From a checkpoint of a small transformer trained on Wikipedia.
Size: 19 layers, width 192, 6 heads of 32 (1 for keys and values), vocabulary 512, 10.2M parameters.
Architecture: RMSNorm before each block, normalized queries and keys.
Each number is 50 + 10 x the weight over its row's rms, rounded and kept within 0 to 99. Layers, rows and columns count from 0. The size before them is the row's rms in percent of the matrix's.

# down: layer 16 MLP down (transposed), 768x192, rms 0.155, rows 609-654, columns 0-47
# gate: layer 16 MLP gate, 768x192, rms 0.163, rows 610-655, columns 0-47
# up: layer 16 MLP up, 768x192, rms 0.175, rows 610-655, columns 0-47
down609 101:50 32 59 51 48 43 53 52 32 76 50 60 46 39 51 56 76 41 45 61 50 42 55 46 46 42 39 52 54 44 51 62 65 50 49 52 65 82 53 36 46 55 58 45 44 50 33 48
gate610 101:41 56 36 57 56 44 45 38 59 57 46 38 34 50 54 43 65 42 57 29 49 47 33 51 45 62 51 55 49 74 45 34 55 49 48 49 36 49 48 67 35 38 54 52 29 56 46 62
up610 105:43 54 46 53 47 38 64 64 46 43 70 47 55 46 27 63 43 62 58 45 59 49 54 29 38 38 50 64 42 61 46 52 44 50 57 57 53 47 49 39 55 48 57 47 47 51 56 44
down610 101:34 43 48 44 64 37 45 58 53 61 54 58 54 58 59 49 50 53 40 55 79 63 45 46 38 54 49 55 47 55 52 49 61 55 49 52 44 49 59 45 59 43 44 58 54 56 42 59
gate611 097:49 47 45 48 61 46 59 34 47 56 57 51 53 52 52 50 46 41 61 41 43 58 51 55 56 44 58 50 55 45 39 43 43 55 61 52 37 56 48 45 59 60 47 49 38 64 63 53
up611 098:47 58 41 46 37 48 42 50 43 60 31 34 33 58 52 51 51 60 66 65 56 45 38 42 40 56 39 53 42 68 62 44 68 36 41 47 46 64 40 39 40 37 60 42 50 60 44 58
down611 101:57 69 60 28 64 63 61 48 52 48 60 45 49 42 54 51 52 44 47 57 67 49 53 70 34 46 43 46 54 56 64 45 44 60 33 50 48 40 49 50 29 40 46 61 49 43 48 61
gate612 105:49 45 40 44 57 37 44 52 69 62 52 41 47 56 35 57 49 52 59 52 51 74 46 52 44 57 48 45 42 62 16 46 45 59 53 67 49 68 54 55 55 24 59 31 61 44 60 49
up612 101:40 36 60 36 54 49 55 22 34 34 54 55 64 44 60 60 56 47 47 42 53 50 47 73 37 52 51 58 33 59 36 48 40 43 41 61 54 65 39 50 63 43 56 54 45 48 56 51
down612 101:44 52 42 39 50 51 45 50 42 50 47 55 62 49 35 44 64 49 54 61 52 43 82 58 47 43 54 56 58 43 60 47 64 43 42 57 47 31 66 50 52 53 50 63 53 48 63 65
gate613 101:19 37 76 47 58 58 56 62 56 73 62 55 72 59 64 52 45 52 50 56 65 57 67 48 64 48 68 50 66 50 52 68 58 42 54 43 53 61 43 48 47 69 48 41 48 51 36 57
up613 104:51 46 59 59 55 54 62 58 63 49 47 45 68 43 45 64 50 58 35 57 63 56 58 43 63 49 51 51 50 55 57 50 41 51 22 51 61 58 54 43 52 73 53 76 39 42 45 28
down613 100:44 43 48 62 42 56 54 73 69 58 62 50 36 41 45 57 69 54 43 43 43 46 33 44 45 46 44 63 32 34 54 61 68 38 81 34 36 59 54 57 51 40 29 43 70 43 49 61
gate614 106:38 51 64 38 28 31 35 39 60 43 49 51 61 60 53 45 61 62 52 42 50 55 55 51 37 37 37 57 59 46 59 38 46 39 52 49 45 71 34 50 48 21 45 43 48 55 70 35
up614 099:51 54 44 37 53 72 44 52 38 59 55 62 43 52 48 45 49 44 50 55 41 49 59 58 52 55 59 49 51 58 59 65 81 55 52 44 40 50 55 42 48 57 62 65 52 47 43 36
down614 105:61 51 58 35 59 39 61 56 60 49 50 56 59 57 59 74 43 51 48 59 60 55 45 76 62 49 43 60 58 52 45 48 41 54 48 44 48 42 38 64 41 36 61 54 49 54 79 29
gate615 097:52 55 62 50 66 51 56 51 49 46 44 42 35 63 52 41 51 51 72 46 39 53 49 36 59 65 45 52 46 43 55 50 60 56 66 52 55 58 48 50 35 45 55 68 49 39 47 71
up615 094:46 62 51 41 42 47 35 48 63 43 49 55 68 49 43 44 66 68 47 51 50 59 77 43 54 55 52 38 65 46 44 45 57 51 55 26 56 45 55 40 42 63 44 66 68 48 55 48
down615 092:41 45 47 68 45 48 37 41 50 70 68 43 49 50 35 55 63 65 48 55 45 42 47 46 43 53 43 44 63 64 73 56 39 52 42 58 65 58 65 66 54 51 41 50 29 53 54 43
gate616 100:49 59 45 46 50 56 47 53 45 54 40 54 66 57 54 34 66 48 66 58 53 51 59 40 41 54 34 46 54 52 54 57 55 57 55 72 47 29 57 56 64 50 35 48 57 50 61 50
up616 090:39 49 42 63 45 53 44 46 36 40 33 45 56 60 52 65 60 54 36 57 46 52 47 60 52 63 50 44 58 56 54 43 35 62 49 36 49 49 54 58 72 49 53 43 49 47 46 59
down616 086:56 39 48 53 25 37 57 44 50 53 41 59 42 41 48 42 49 40 58 54 51 64 47 58 38 42 64 48 55 65 50 52 52 43 27 50 57 71 41 66 30 54 53 46 39 61 53 51
gate617 096:45 41 44 56 50 58 61 43 52 52 47 65 50 51 32 50 50 62 58 31 39 34 69 56 67 57 45 64 43 39 48 56 33 59 48 49 47 40 35 52 24 50 51 45 34 69 55 56
up617 101:49 46 49 56 56 57 45 33 51 60 41 59 51 54 35 48 62 38 56 56 41 40 41 48 63 30 57 47 47 60 46 33 45 55 54 52 45 58 61 53 58 51 41 45 60 39 61 31
down617 101:52 53 49 56 74 55 46 66 43 30 47 38 41 55 61 50 54 49 50 52 44 40 33 43 21 39 52 55 50 38 49 42 49 59 65 57 32 46 72 73 57 55 61 64 37 50 45 54
gate618 101:54 45 46 68 38 44 62 54 26 60 31 37 49 48 50 70 48 55 53 61 47 48 45 46 27 74 51 57 61 65 63 51 54 48 56 43 46 52 57 56 60 37 50 52 49 66 45 42
up618 104:46 39 47 50 58 34 60 62 40 49 41 47 46 51 62 56 45 54 43 34 54 50 38 59 70 49 71 47 63 44 49 32 40 64 47 38 44 48 59 56 69 39 61 52 45 64 48 57
down618 109:45 46 38 43 74 46 63 50 45 52 44 61 50 54 68 47 63 57 44 50 53 34 62 28 47 54 63 40 50 43 39 65 47 50 55 60 46 40 46 42 45 49 66 44 39 53 68 31
gate619 097:56 31 52 34 47 60 50 53 43 62 58 45 28 66 46 53 35 52 74 61 68 35 54 40 43 48 46 44 36 57 44 40 44 45 33 52 56 36 41 46 43 38 47 38 51 48 49 52
up619 087:53 60 37 42 48 60 44 51 60 64 65 51 26 55 64 51 29 56 50 48 51 63 41 64 58 50 57 45 30 44 51 50 40 33 54 71 45 54 31 48 63 44 56 52 57 38 49 53
down619 093:69 49 46 58 46 39 58 45 46 49 41 64 49 50 49 59 49 47 53 55 37 50 45 29 58 49 27 52 43 50 60 47 59 53 32 39 56 45 49 58 61 43 58 51 56 63 35 42
gate620 093:60 47 38 30 50 37 47 33 55 51 38 60 44 45 50 42 59 62 47 65 60 62 40 49 55 31 40 62 43 57 70 64 36 39 44 56 51 55 43 38 37 30 45 34 39 41 54 26
up620 100:26 40 45 39 46 43 43 53 53 49 60 61 56 51 41 62 49 59 37 34 57 49 42 48 38 38 52 53 55 36 35 63 61 47 44 38 45 64 56 59 38 58 47 52 33 57 51 40
down620 097:18 46 69 54 55 56 53 40 55 53 49 42 50 51 51 43 58 45 43 47 52 48 36 56 50 50 44 43 55 50 43 57 58 36 39 57 45 33 50 42 57 48 62 54 55 41 30 67
gate621 104:30 52 54 40 57 50 43 53 42 68 39 62 56 52 57 42 54 31 46 69 41 61 45 50 37 44 53 37 49 58 46 57 49 62 52 59 63 64 50 51 45 52 43 41 62 35 52 53
up621 098:53 46 46 49 54 53 64 64 51 52 37 59 56 45 68 43 58 77 50 57 55 48 70 69 64 49 35 39 49 59 34 52 46 72 69 52 60 30 72 55 45 55 58 47 53 53 48 56
down621 103:32 46 56 59 54 48 38 55 50 50 31 57 40 56 45 43 49 63 43 64 32 53 48 68 32 37 27 32 73 33 50 68 46 43 54 55 55 36 40 57 46 42 40 45 61 51 54 42
gate622 101:66 56 37 36 34 41 74 54 35 49 55 60 45 60 55 43 45 56 54 46 59 29 55 39 50 66 40 55 54 73 42 61 44 31 52 35 72 52 47 40 42 59 62 67 65 57 39 53
up622 099:46 55 56 59 80 42 59 59 34 42 52 70 37 57 41 57 50 59 55 57 34 27 46 36 57 47 57 47 47 66 54 45 42 49 47 53 61 37 58 45 59 58 48 60 63 70 41 61
down622 101:54 48 56 49 47 55 56 43 68 56 56 55 64 56 69 38 55 47 46 38 45 61 70 53 53 53 42 54 48 48 44 57 51 56 48 56 41 60 63 54 64 43 42 34 64 52 43 54
gate623 099:67 46 42 60 67 46 59 52 70 54 40 42 44 38 43 51 54 69 35 30 63 44 49 64 44 32 46 67 44 47 37 60 41 38 40 45 53 51 36 59 38 63 50 61 50 42 44 54
up623 098:36 32 44 57 54 61 32 54 40 49 63 51 51 48 54 66 48 37 50 45 53 61 46 39 61 61 34 47 60 62 53 48 56 60 51 37 46 67 44 39 70 38 38 41 43 68 41 46
down623 098:49 32 51 42 49 48 44 42 39 47 47 48 46 57 62 41 40 55 42 71 58 53 51 26 47 61 56 52 46 45 42 55 55 54 48 54 41 45 51 46 44 53 44 64 39 45 29 50
gate624 098:71 53 39 44 39 63 64 70 46 54 52 39 46 64 60 52 67 49 49 62 59 60 45 45 60 42 62 68 54 60 43 45 48 44 59 45 56 29 64 56 37 44 58 20 45 60 53 43
up624 106:61 60 53 36 50 51 58 59 48 40 51 38 47 68 35 46 72 62 41 47 65 69 48 72 60 52 65 51 52 55 61 44 54 52 47 46 55 45 65 52 49 42 58 51 31 46 46 35
down624 109:49 64 64 51 35 62 35 54 65 42 58 40 64 81 50 45 45 53 36 60 56 60 46 41 55 56 46 59 78 65 43 58 47 48 28 52 52 46 54 56 52 48 56 51 60 59 44 57
gate625 101:51 37 69 27 37 51 74 45 45 66 64 36 35 56 28 56 57 58 65 53 51 49 63 54 44 41 51 50 51 39 57 58 30 35 57 32 59 55 48 37 34 53 55 51 48 42 41 54
up625 105:38 68 58 49 45 35 44 54 56 41 58 44 34 53 39 57 42 60 35 41 44 63 60 43 41 34 54 46 55 70 34 52 33 55 38 53 60 30 60 36 54 63 47 40 47 71 66 61
down625 103:40 60 42 47 62 45 52 60 49 44 46 61 52 52 59 49 47 54 46 38 41 64 45 61 52 40 43 81 34 60 79 41 50 45 62 69 56 51 51 30 56 42 49 53 60 38 43 27
gate626 101:58 68 47 51 61 40 38 55 53 44 38 37 41 41 39 47 45 37 41 35 41 31 43 68 55 43 28 46 45 54 61 49 40 57 40 46 50 47 68 28 57 34 61 55 64 45 40 55
up626 104:52 53 31 53 41 52 50 60 38 54 54 39 49 50 53 59 38 49 69 51 58 64 64 43 47 43 49 46 64 70 35 60 57 50 32 46 35 51 47 61 51 57 45 48 47 48 49 46
down626 105:60 58 54 59 40 64 56 47 47 45 47 77 37 32 45 64 56 57 70 43 48 56 42 50 40 47 48 59 43 42 34 55 38 52 62 51 55 49 39 56 56 42 42 72 69 52 55 57
gate627 098:55 62 62 33 50 56 57 52 49 36 48 43 55 32 48 49 54 35 44 32 62 52 42 72 25 69 69 53 60 54 52 44 44 36 62 64 47 62 52 33 41 50 54 44 42 62 37 47
up627 103:59 62 47 49 48 53 31 32 54 58 43 56 62 40 59 44 67 52 57 52 51 68 45 47 84 57 37 68 56 43 50 61 48 62 51 58 51 41 55 46 67 51 62 47 51 43 62 65
down627 102:73 45 38 51 38 54 55 50 47 54 46 55 43 43 51 40 51 44 58 49 59 48 40 45 53 56 46 40 42 57 42 45 54 46 27 70 52 45 29 37 35 40 34 49 69 63 63 54
gate628 100:46 54 60 46 55 52 40 55 70 50 41 49 24 51 41 38 37 52 40 45 45 63 44 57 47 50 44 57 52 52 58 49 47 38 56 57 44 48 57 58 58 46 59 47 48 37 47 45
up628 097:50 53 32 64 46 64 59 40 45 38 72 59 45 48 65 57 54 45 28 50 54 39 44 29 57 51 42 43 67 55 49 76 72 55 54 61 38 48 56 65 54 48 49 32 40 56 46 52
down628 097:52 62 61 50 44 59 24 56 46 64 42 43 49 41 50 49 59 47 50 61 54 46 48 44 54 63 43 57 36 54 51 56 54 51 73 47 42 42 51 55 67 31 81 46 42 37 48 52
gate629 098:41 55 40 40 56 42 65 55 29 40 30 33 56 44 43 27 47 51 76 49 37 47 51 46 33 43 52 41 47 46 48 56 53 46 54 48 34 57 58 52 42 44 58 56 52 53 50 58
up629 101:43 55 60 67 52 47 57 42 63 42 39 73 63 64 37 48 57 69 51 59 47 57 36 45 54 42 44 52 61 57 29 55 49 62 58 51 43 47 42 52 62 51 56 59 37 34 63 47
down629 101:38 48 40 50 34 54 59 54 43 39 55 36 43 55 61 57 49 55 42 75 64 41 56 56 53 69 56 72 40 46 47 52 49 51 39 50 67 42 59 65 63 49 50 58 43 64 58 53
gate630 098:52 55 30 44 36 61 63 49 46 50 52 48 56 43 46 48 38 65 55 55 44 61 37 43 53 34 65 53 51 41 61 63 48 55 44 46 54 46 56 66 20 51 56 65 54 59 65 41
up630 098:46 41 42 37 62 41 49 57 47 45 51 29 50 41 66 70 34 68 52 46 51 38 52 41 26 31 37 25 50 56 42 50 48 54 34 56 47 49 57 57 70 46 65 67 32 62 48 55
down630 100:52 52 65 35 28 47 60 57 39 52 42 49 49 61 50 52 55 45 53 46 51 43 51 55 39 47 66 48 63 44 30 42 50 19 52 42 41 52 44 53 53 65 53 67 53 54 56 44
gate631 091:45 38 61 61 46 46 46 60 59 45 37 44 47 63 40 50 46 39 56 44 45 52 32 61 59 51 40 49 55 61 37 46 56 62 56 43 63 65 46 37 65 53 44 50 42 50 51 40
up631 096:49 52 34 44 51 40 64 45 44 47 71 40 51 57 47 41 57 58 40 39 59 45 55 63 52 42 48 43 59 47 51 48 45 63 52 49 78 44 52 52 55 51 38 40 47 61 47 57
down631 092:56 53 32 42 49 59 55 46 46 42 53 61 36 31 57 66 38 41 31 40 64 63 56 60 42 48 70 43 51 50 53 33 43 43 55 66 52 42 35 39 51 49 49 48 58 48 44 50
gate632 099:65 48 51 38 44 55 49 60 41 60 76 50 46 34 80 50 47 31 60 43 53 49 54 37 47 43 55 62 55 60 42 38 61 48 55 50 47 45 41 54 43 57 46 49 41 34 31 42
up632 110:58 26 49 43 55 55 49 67 55 38 62 57 45 51 47 45 54 55 69 49 62 46 53 63 58 54 48 63 65 49 32 40 67 59 65 28 34 71 39 56 47 57 47 52 56 66 52 39
down632 105:40 47 51 36 55 62 51 61 66 55 57 51 43 68 50 49 38 60 48 47 49 63 65 43 45 45 41 44 47 31 41 31 55 57 36 42 41 42 52 44 72 43 71 61 60 31 45 52
gate633 102:67 51 43 80 52 37 46 39 33 47 46 54 38 50 47 53 50 62 35 62 53 41 65 57 60 58 58 44 53 47 50 65 52 55 43 44 55 51 45 52 33 56 52 35 59 42 34 48
up633 103:62 14 61 56 38 44 59 59 50 42 54 56 67 28 50 51 66 44 51 48 59 60 44 40 48 49 43 50 59 45 42 52 40 50 47 65 52 47 30 50 46 42 30 44 43 49 57 42
down633 107:43 43 57 62 46 67 47 20 51 50 45 49 49 51 53 38 46 33 55 64 38 50 44 51 48 60 49 53 61 74 56 47 62 57 54 26 56 50 49 37 53 47 52 37 57 73 69 50
gate634 096:64 64 61 62 49 36 54 67 39 52 42 44 63 63 39 54 47 61 53 36 48 54 43 46 59 43 48 62 65 48 48 44 19 46 66 57 83 65 56 46 56 64 54 53 36 38 40 61
up634 076:58 43 49 61 53 55 45 57 34 54 41 48 51 38 49 48 54 50 50 45 48 46 31 55 59 66 39 48 67 31 49 60 48 29 72 49 60 53 37 33 50 65 33 41 37 67 44 53
down634 105:39 52 51 36 54 58 47 38 59 58 67 52 61 62 71 47 60 54 60 63 43 61 60 33 54 54 72 34 26 63 43 51 61 57 51 45 38 18 53 58 49 45 43 56 52 43 47 50
gate635 103:59 45 45 44 65 61 42 38 51 59 39 51 46 33 50 51 45 48 57 57 48 66 63 43 30 57 34 59 42 43 48 48 42 38 59 49 73 55 33 53 50 50 29 58 60 40 26 39
up635 098:40 37 57 43 33 47 45 50 44 57 69 57 13 51 58 39 58 43 48 58 39 36 30 54 50 61 49 37 60 48 54 47 56 55 61 53 57 56 36 48 50 58 41 43 54 70 50 39
down635 095:73 55 45 59 39 42 51 35 57 58 48 47 65 51 48 42 52 66 48 46 51 54 39 48 38 55 57 54 33 37 71 59 58 61 46 59 49 42 71 55 53 45 65 69 48 37 49 30
gate636 100:55 59 42 47 47 43 64 59 41 39 41 28 51 54 50 36 37 50 48 65 38 82 60 52 44 51 53 31 47 58 48 34 48 69 51 62 43 41 48 55 51 54 51 25 47 25 53 43
up636 096:33 48 46 53 44 44 53 56 44 50 52 44 71 50 59 44 53 50 39 47 56 26 29 49 61 58 74 44 36 57 48 42 42 37 63 29 42 37 38 48 64 65 44 31 55 53 68 38
down636 093:42 38 65 37 60 59 49 46 60 47 42 61 45 41 58 55 63 45 56 34 38 58 56 57 59 36 39 38 60 66 59 58 56 55 76 47 62 39 43 55 30 52 40 49 46 50 55 57
gate637 103:30 44 56 33 45 53 41 49 52 43 63 35 48 44 50 43 48 48 25 67 36 34 64 53 57 60 40 42 48 59 52 64 44 36 66 55 35 52 42 52 39 36 45 42 50 54 59 60
up637 098:52 56 40 60 29 55 38 61 24 62 44 42 43 61 58 59 52 27 48 41 50 47 37 52 45 54 57 68 41 52 32 33 41 44 50 45 59 48 49 60 43 47 54 42 58 56 42 62
down637 102:34 36 56 43 45 52 50 53 68 40 60 47 40 57 67 33 54 52 65 46 50 79 44 45 54 46 43 48 52 38 38 65 40 49 48 65 58 44 53 53 53 57 49 54 53 49 45 67
gate638 104:43 46 70 53 33 44 43 43 52 58 41 51 62 50 54 55 53 61 37 18 44 65 43 61 44 48 47 49 50 47 40 52 45 30 30 52 51 37 58 68 33 51 43 48 44 50 57 37
up638 105:47 49 60 61 45 43 45 48 42 51 52 49 41 62 48 21 50 43 59 53 39 80 61 34 55 55 35 35 45 46 43 55 26 37 47 42 44 44 41 37 80 57 25 48 44 62 47 38
down638 102:25 52 49 56 52 58 57 41 55 62 55 59 43 46 51 38 49 50 56 62 29 51 57 51 65 74 54 57 62 52 48 55 33 57 64 41 48 43 31 51 48 67 65 44 51 43 57 54
gate639 105:33 34 59 57 51 56 56 60 58 41 39 55 26 50 59 62 54 66 58 81 50 56 55 55 58 39 62 44 55 48 53 47 30 41 68 53 38 58 38 49 38 44 50 37 49 60 49 56
up639 107:76 50 38 41 53 52 66 61 81 54 55 75 62 72 51 42 53 50 60 35 47 44 60 47 50 52 60 49 48 51 50 65 55 46 49 45 56 38 35 46 32 32 67 57 60 54 47 62
down639 101:55 68 22 58 49 60 42 59 52 53 51 57 46 31 70 62 56 42 52 60 73 51 56 51 53 48 66 50 43 39 57 55 51 43 62 62 60 46 69 40 39 28 41 37 50 71 36 44
gate640 094:47 40 56 43 54 57 57 45 49 57 57 41 38 42 36 39 48 43 57 48 56 65 39 42 48 64 52 47 46 48 49 44 50 35 40 44 57 45 62 43 37 37 55 63 56 63 48 40
up640 097:42 48 48 42 46 48 55 56 50 59 59 41 56 49 50 55 56 55 49 55 50 55 67 66 52 79 40 55 42 54 56 68 60 16 46 63 45 65 54 35 44 49 49 42 49 65 38 49
down640 095:49 49 53 39 46 60 45 47 48 44 42 37 51 55 38 56 42 51 40 46 60 38 50 43 60 54 58 43 39 48 46 52 58 53 61 42 30 38 35 40 57 55 40 51 45 42 52 52
gate641 098:40 61 41 48 51 44 53 47 35 53 48 39 55 57 58 42 42 59 50 56 56 62 37 51 57 49 40 55 53 44 56 60 39 46 52 45 56 61 60 61 35 35 35 54 50 37 59 48
up641 096:39 40 58 41 54 55 57 54 38 50 47 41 62 43 41 61 44 55 47 61 63 53 61 49 58 53 32 44 49 48 50 54 48 56 31 51 20 42 44 39 39 55 61 51 51 40 46 50
down641 096:62 39 39 56 64 50 42 46 55 62 41 63 30 54 40 45 51 54 70 51 48 55 34 41 50 64 52 52 40 56 61 47 45 40 52 49 65 41 47 59 46 48 47 71 41 72 22 57
gate642 096:65 44 66 51 41 58 45 46 44 64 51 43 50 48 56 61 34 47 42 33 59 55 64 47 54 39 54 42 51 47 58 52 58 46 49 42 50 46 39 29 54 59 63 24 57 27 45 51
up642 105:61 46 46 43 59 72 44 65 56 56 54 47 49 70 55 48 44 48 45 45 61 56 53 57 62 54 53 62 45 49 32 46 42 65 42 49 43 49 47 37 53 41 49 51 45 64 57 50
down642 103:41 45 40 37 55 48 59 45 45 35 58 54 57 36 46 49 64 62 59 26 56 40 46 43 54 51 56 60 49 55 55 60 45 44 43 69 69 38 58 37 53 49 49 66 37 48 48 55
gate643 100:34 42 65 55 54 43 72 36 41 38 57 43 56 55 35 73 40 52 63 49 37 68 42 64 36 50 45 57 38 43 45 57 31 40 51 49 43 55 68 27 65 62 52 49 46 33 60 39
up643 096:59 42 69 65 50 51 47 45 53 49 49 62 56 49 41 42 50 59 51 64 63 50 38 56 36 45 56 33 53 46 35 59 37 44 32 51 24 67 51 44 50 59 43 44 48 31 46 54
down643 104:43 55 36 60 37 41 48 63 52 40 35 51 51 45 54 35 60 72 52 59 45 67 48 54 52 51 47 34 63 46 45 44 56 57 42 40 49 39 48 46 50 50 41 59 55 56 46 54
gate644 103:49 38 39 52 40 58 51 46 55 39 55 54 45 37 42 61 57 62 52 58 47 28 50 55 38 42 52 38 47 49 56 33 60 62 48 24 60 48 64 40 46 54 59 55 59 52 33 46
up644 105:44 47 41 47 40 45 52 45 37 64 46 50 59 57 57 64 43 55 54 33 56 64 51 63 55 41 55 43 72 55 49 55 35 27 46 41 55 56 32 54 58 39 51 36 57 59 54 66
down644 102:55 48 65 53 42 67 61 40 40 47 60 47 47 50 43 35 69 44 39 52 53 42 46 51 49 54 66 52 39 38 42 34 55 41 41 45 51 33 36 49 49 51 36 51 39 56 60 63
gate645 098:61 42 53 49 45 44 51 43 52 55 58 50 63 55 64 56 53 63 54 34 53 53 37 29 34 55 69 38 45 35 38 44 56 66 56 68 59 52 61 49 41 37 58 36 42 72 54 52
up645 101:55 65 57 54 41 47 51 58 47 49 39 47 46 48 55 34 51 44 54 57 37 43 38 49 59 58 31 53 51 48 38 42 67 51 57 57 58 50 39 77 47 33 59 36 56 49 56 46
down645 105:44 58 51 66 56 68 66 48 47 45 58 60 52 40 51 56 41 50 51 49 64 29 48 51 43 49 49 30 60 64 69 52 58 56 41 63 31 38 51 40 51 37 53 63 41 51 48 54
gate646 102:45 43 46 56 52 63 52 48 35 89 51 39 41 47 49 57 53 63 47 57 49 48 55 36 48 56 40 47 58 54 60 45 42 44 42 33 48 42 49 53 54 40 50 35 64 44 62 50
up646 100:39 45 43 58 57 57 35 28 55 27 49 46 56 61 48 52 39 52 73 53 23 49 33 37 60 56 54 53 47 56 48 45 48 43 58 49 42 59 53 54 48 57 49 69 55 53 33 73
down646 103:46 60 33 53 54 54 55 50 45 46 35 59 43 50 43 49 47 49 60 47 49 46 53 76 45 55 65 33 46 48 65 57 51 68 50 63 48 60 48 57 35 61 54 45 49 52 47 31
gate647 105:42 51 62 42 65 73 58 35 59 53 68 56 54 58 48 49 57 48 60 41 47 42 71 34 46 47 30 61 36 59 49 41 44 52 47 50 57 51 64 58 44 59 23 57 42 64 68 38
up647 105:61 57 67 37 47 71 38 52 36 54 44 59 55 56 48 33 29 45 39 49 47 78 46 70 37 64 75 70 45 56 46 53 43 44 57 43 49 55 47 63 60 65 47 47 47 44 45 61
down647 108:55 64 51 55 31 48 39 57 45 49 67 47 40 47 56 68 54 59 35 54 47 62 48 39 57 35 55 53 61 55 58 54 31 58 43 56 39 52 50 39 46 49 52 67 25 43 33 57
gate648 102:71 50 64 43 57 32 44 40 48 49 42 55 48 54 44 44 47 51 48 73 52 56 62 63 52 58 45 57 42 39 39 50 65 51 67 57 60 58 56 37 57 52 53 63 45 44 54 47
up648 097:70 60 55 59 66 62 41 49 40 53 74 51 58 55 69 43 39 28 53 64 45 45 56 35 31 58 37 51 45 50 63 56 44 37 62 37 51 52 56 52 42 63 46 45 65 43 48 51
down648 100:53 51 55 57 37 31 38 43 61 52 52 29 61 48 41 39 60 64 43 67 32 43 40 61 56 44 46 57 53 51 56 34 55 46 65 24 54 49 41 55 35 67 39 62 48 29 47 58
gate649 098:54 48 44 58 61 51 46 53 62 50 63 52 45 41 42 45 50 49 64 40 35 41 49 45 49 43 47 52 43 72 47 33 53 24 53 37 57 69 46 45 41 53 38 63 64 50 50 49
up649 103:35 41 51 43 54 50 36 53 50 57 71 50 55 47 49 68 60 55 51 35 70 60 37 40 43 28 57 76 40 62 39 40 53 44 62 56 28 51 62 41 60 57 37 67 48 35 53 70
down649 091:45 63 63 56 53 62 55 42 47 47 30 56 47 55 64 72 44 63 58 45 53 39 62 45 50 54 53 54 57 46 62 54 42 38 87 44 58 44 67 48 48 83 54 42 58 44 50 60
gate650 097:49 51 63 47 36 55 61 58 47 51 42 62 67 45 36 37 56 41 51 44 52 63 58 53 52 62 56 51 47 52 35 50 48 64 31 53 42 44 64 36 49 51 47 57 39 37 60 54
up650 100:67 58 39 53 55 53 55 29 59 47 62 34 55 31 57 59 62 65 54 56 52 46 69 33 38 58 56 45 38 38 81 51 29 60 44 45 39 54 43 58 53 56 60 41 43 60 38 49
down650 101:43 48 60 57 56 39 37 46 60 60 49 58 56 51 42 50 59 38 47 52 60 35 51 62 49 32 46 55 41 58 35 38 64 57 63 47 53 55 46 55 36 55 47 55 43 43 47 51
gate651 121:54 30 54 57 60 50 37 64 56 40 59 57 55 48 56 44 73 55 46 42 40 33 51 74 41 66 36 52 51 50 43 49 56 44 61 28 64 48 29 40 46 31 46 48 48 59 51 46
up651 126:44 34 72 38 58 41 47 58 57 33 62 50 47 46 56 54 52 56 54 49 39 45 57 48 38 46 55 44 40 33 43 60 63 57 47 68 60 72 48 66 42 49 51 65 53 50 52 51
down651 092:77 57 55 51 54 60 54 57 50 65 62 53 59 52 63 45 70 55 45 38 54 29 50 50 64 57 45 55 47 56 45 44 52 49 74 44 62 58 50 45 57 50 64 56 46 49 55 47
gate652 102:48 57 53 49 41 62 56 58 41 52 33 49 64 43 56 61 46 34 46 46 50 35 53 59 51 60 52 50 48 35 49 51 53 44 65 68 25 69 49 53 45 35 58 42 63 69 49 42
up652 106:33 49 49 54 38 26 43 61 32 45 62 56 55 45 48 39 62 59 38 29 50 43 41 47 53 54 73 37 51 50 51 61 43 38 53 40 41 58 51 73 58 45 40 43 44 63 65 75
down652 110:44 64 61 24 42 52 28 43 56 41 63 43 46 47 70 62 48 69 42 45 43 27 56 53 44 35 62 53 45 48 51 40 51 45 30 35 47 43 48 58 52 57 37 42 44 33 60 37
gate653 100:52 51 58 56 48 59 49 61 59 59 40 52 31 62 57 48 38 37 56 38 62 45 32 44 48 55 38 62 22 41 30 53 51 46 46 61 63 61 46 36 55 65 45 45 40 55 75 42
up653 097:59 50 41 57 48 67 38 42 38 53 44 53 56 50 44 61 47 42 48 50 39 33 42 57 41 51 49 33 52 60 42 45 55 55 70 54 68 61 40 58 51 66 45 52 59 61 43 52
down653 100:53 52 50 52 48 57 48 55 54 65 40 51 58 39 70 34 59 49 47 75 58 43 34 50 48 66 54 46 40 59 54 61 34 42 49 62 33 48 60 67 52 59 58 62 47 58 53 36
gate654 100:35 60 46 50 46 57 36 57 31 31 30 47 65 47 56 42 51 54 52 47 56 40 67 68 42 61 31 49 58 46 54 48 48 54 44 69 47 49 46 62 61 29 46 57 58 56 51 40
up654 101:66 57 47 63 49 36 55 54 49 62 64 47 44 43 52 39 37 55 35 50 47 44 54 60 38 42 56 60 50 38 58 57 51 58 39 44 56 66 62 52 44 71 46 41 45 49 43 51
down654 099:51 55 48 48 37 51 55 47 54 55 51 64 44 54 59 56 45 54 37 41 44 50 48 54 62 60 60 34 31 35 42 57 53 71 49 50 53 67 50 56 52 60 43 45 55 42 50 50
gate655 098:59 49 69 49 37 42 49 44 41 58 61 51 35 52 61 54 34 52 32 67 46 47 70 42 40 46 50 48 54 59 61 44 38 44 54 62 41 44 48 27 43 59 40 52 48 45 35 47
up655 097:46 72 41 51 59 49 50 43 69 67 57 74 31 45 42 46 54 59 45 48 43 31 31 35 60 72 43 57 51 53 36 49 52 55 43 39 55 66 55 41 59 65 46 62 41 65 59 56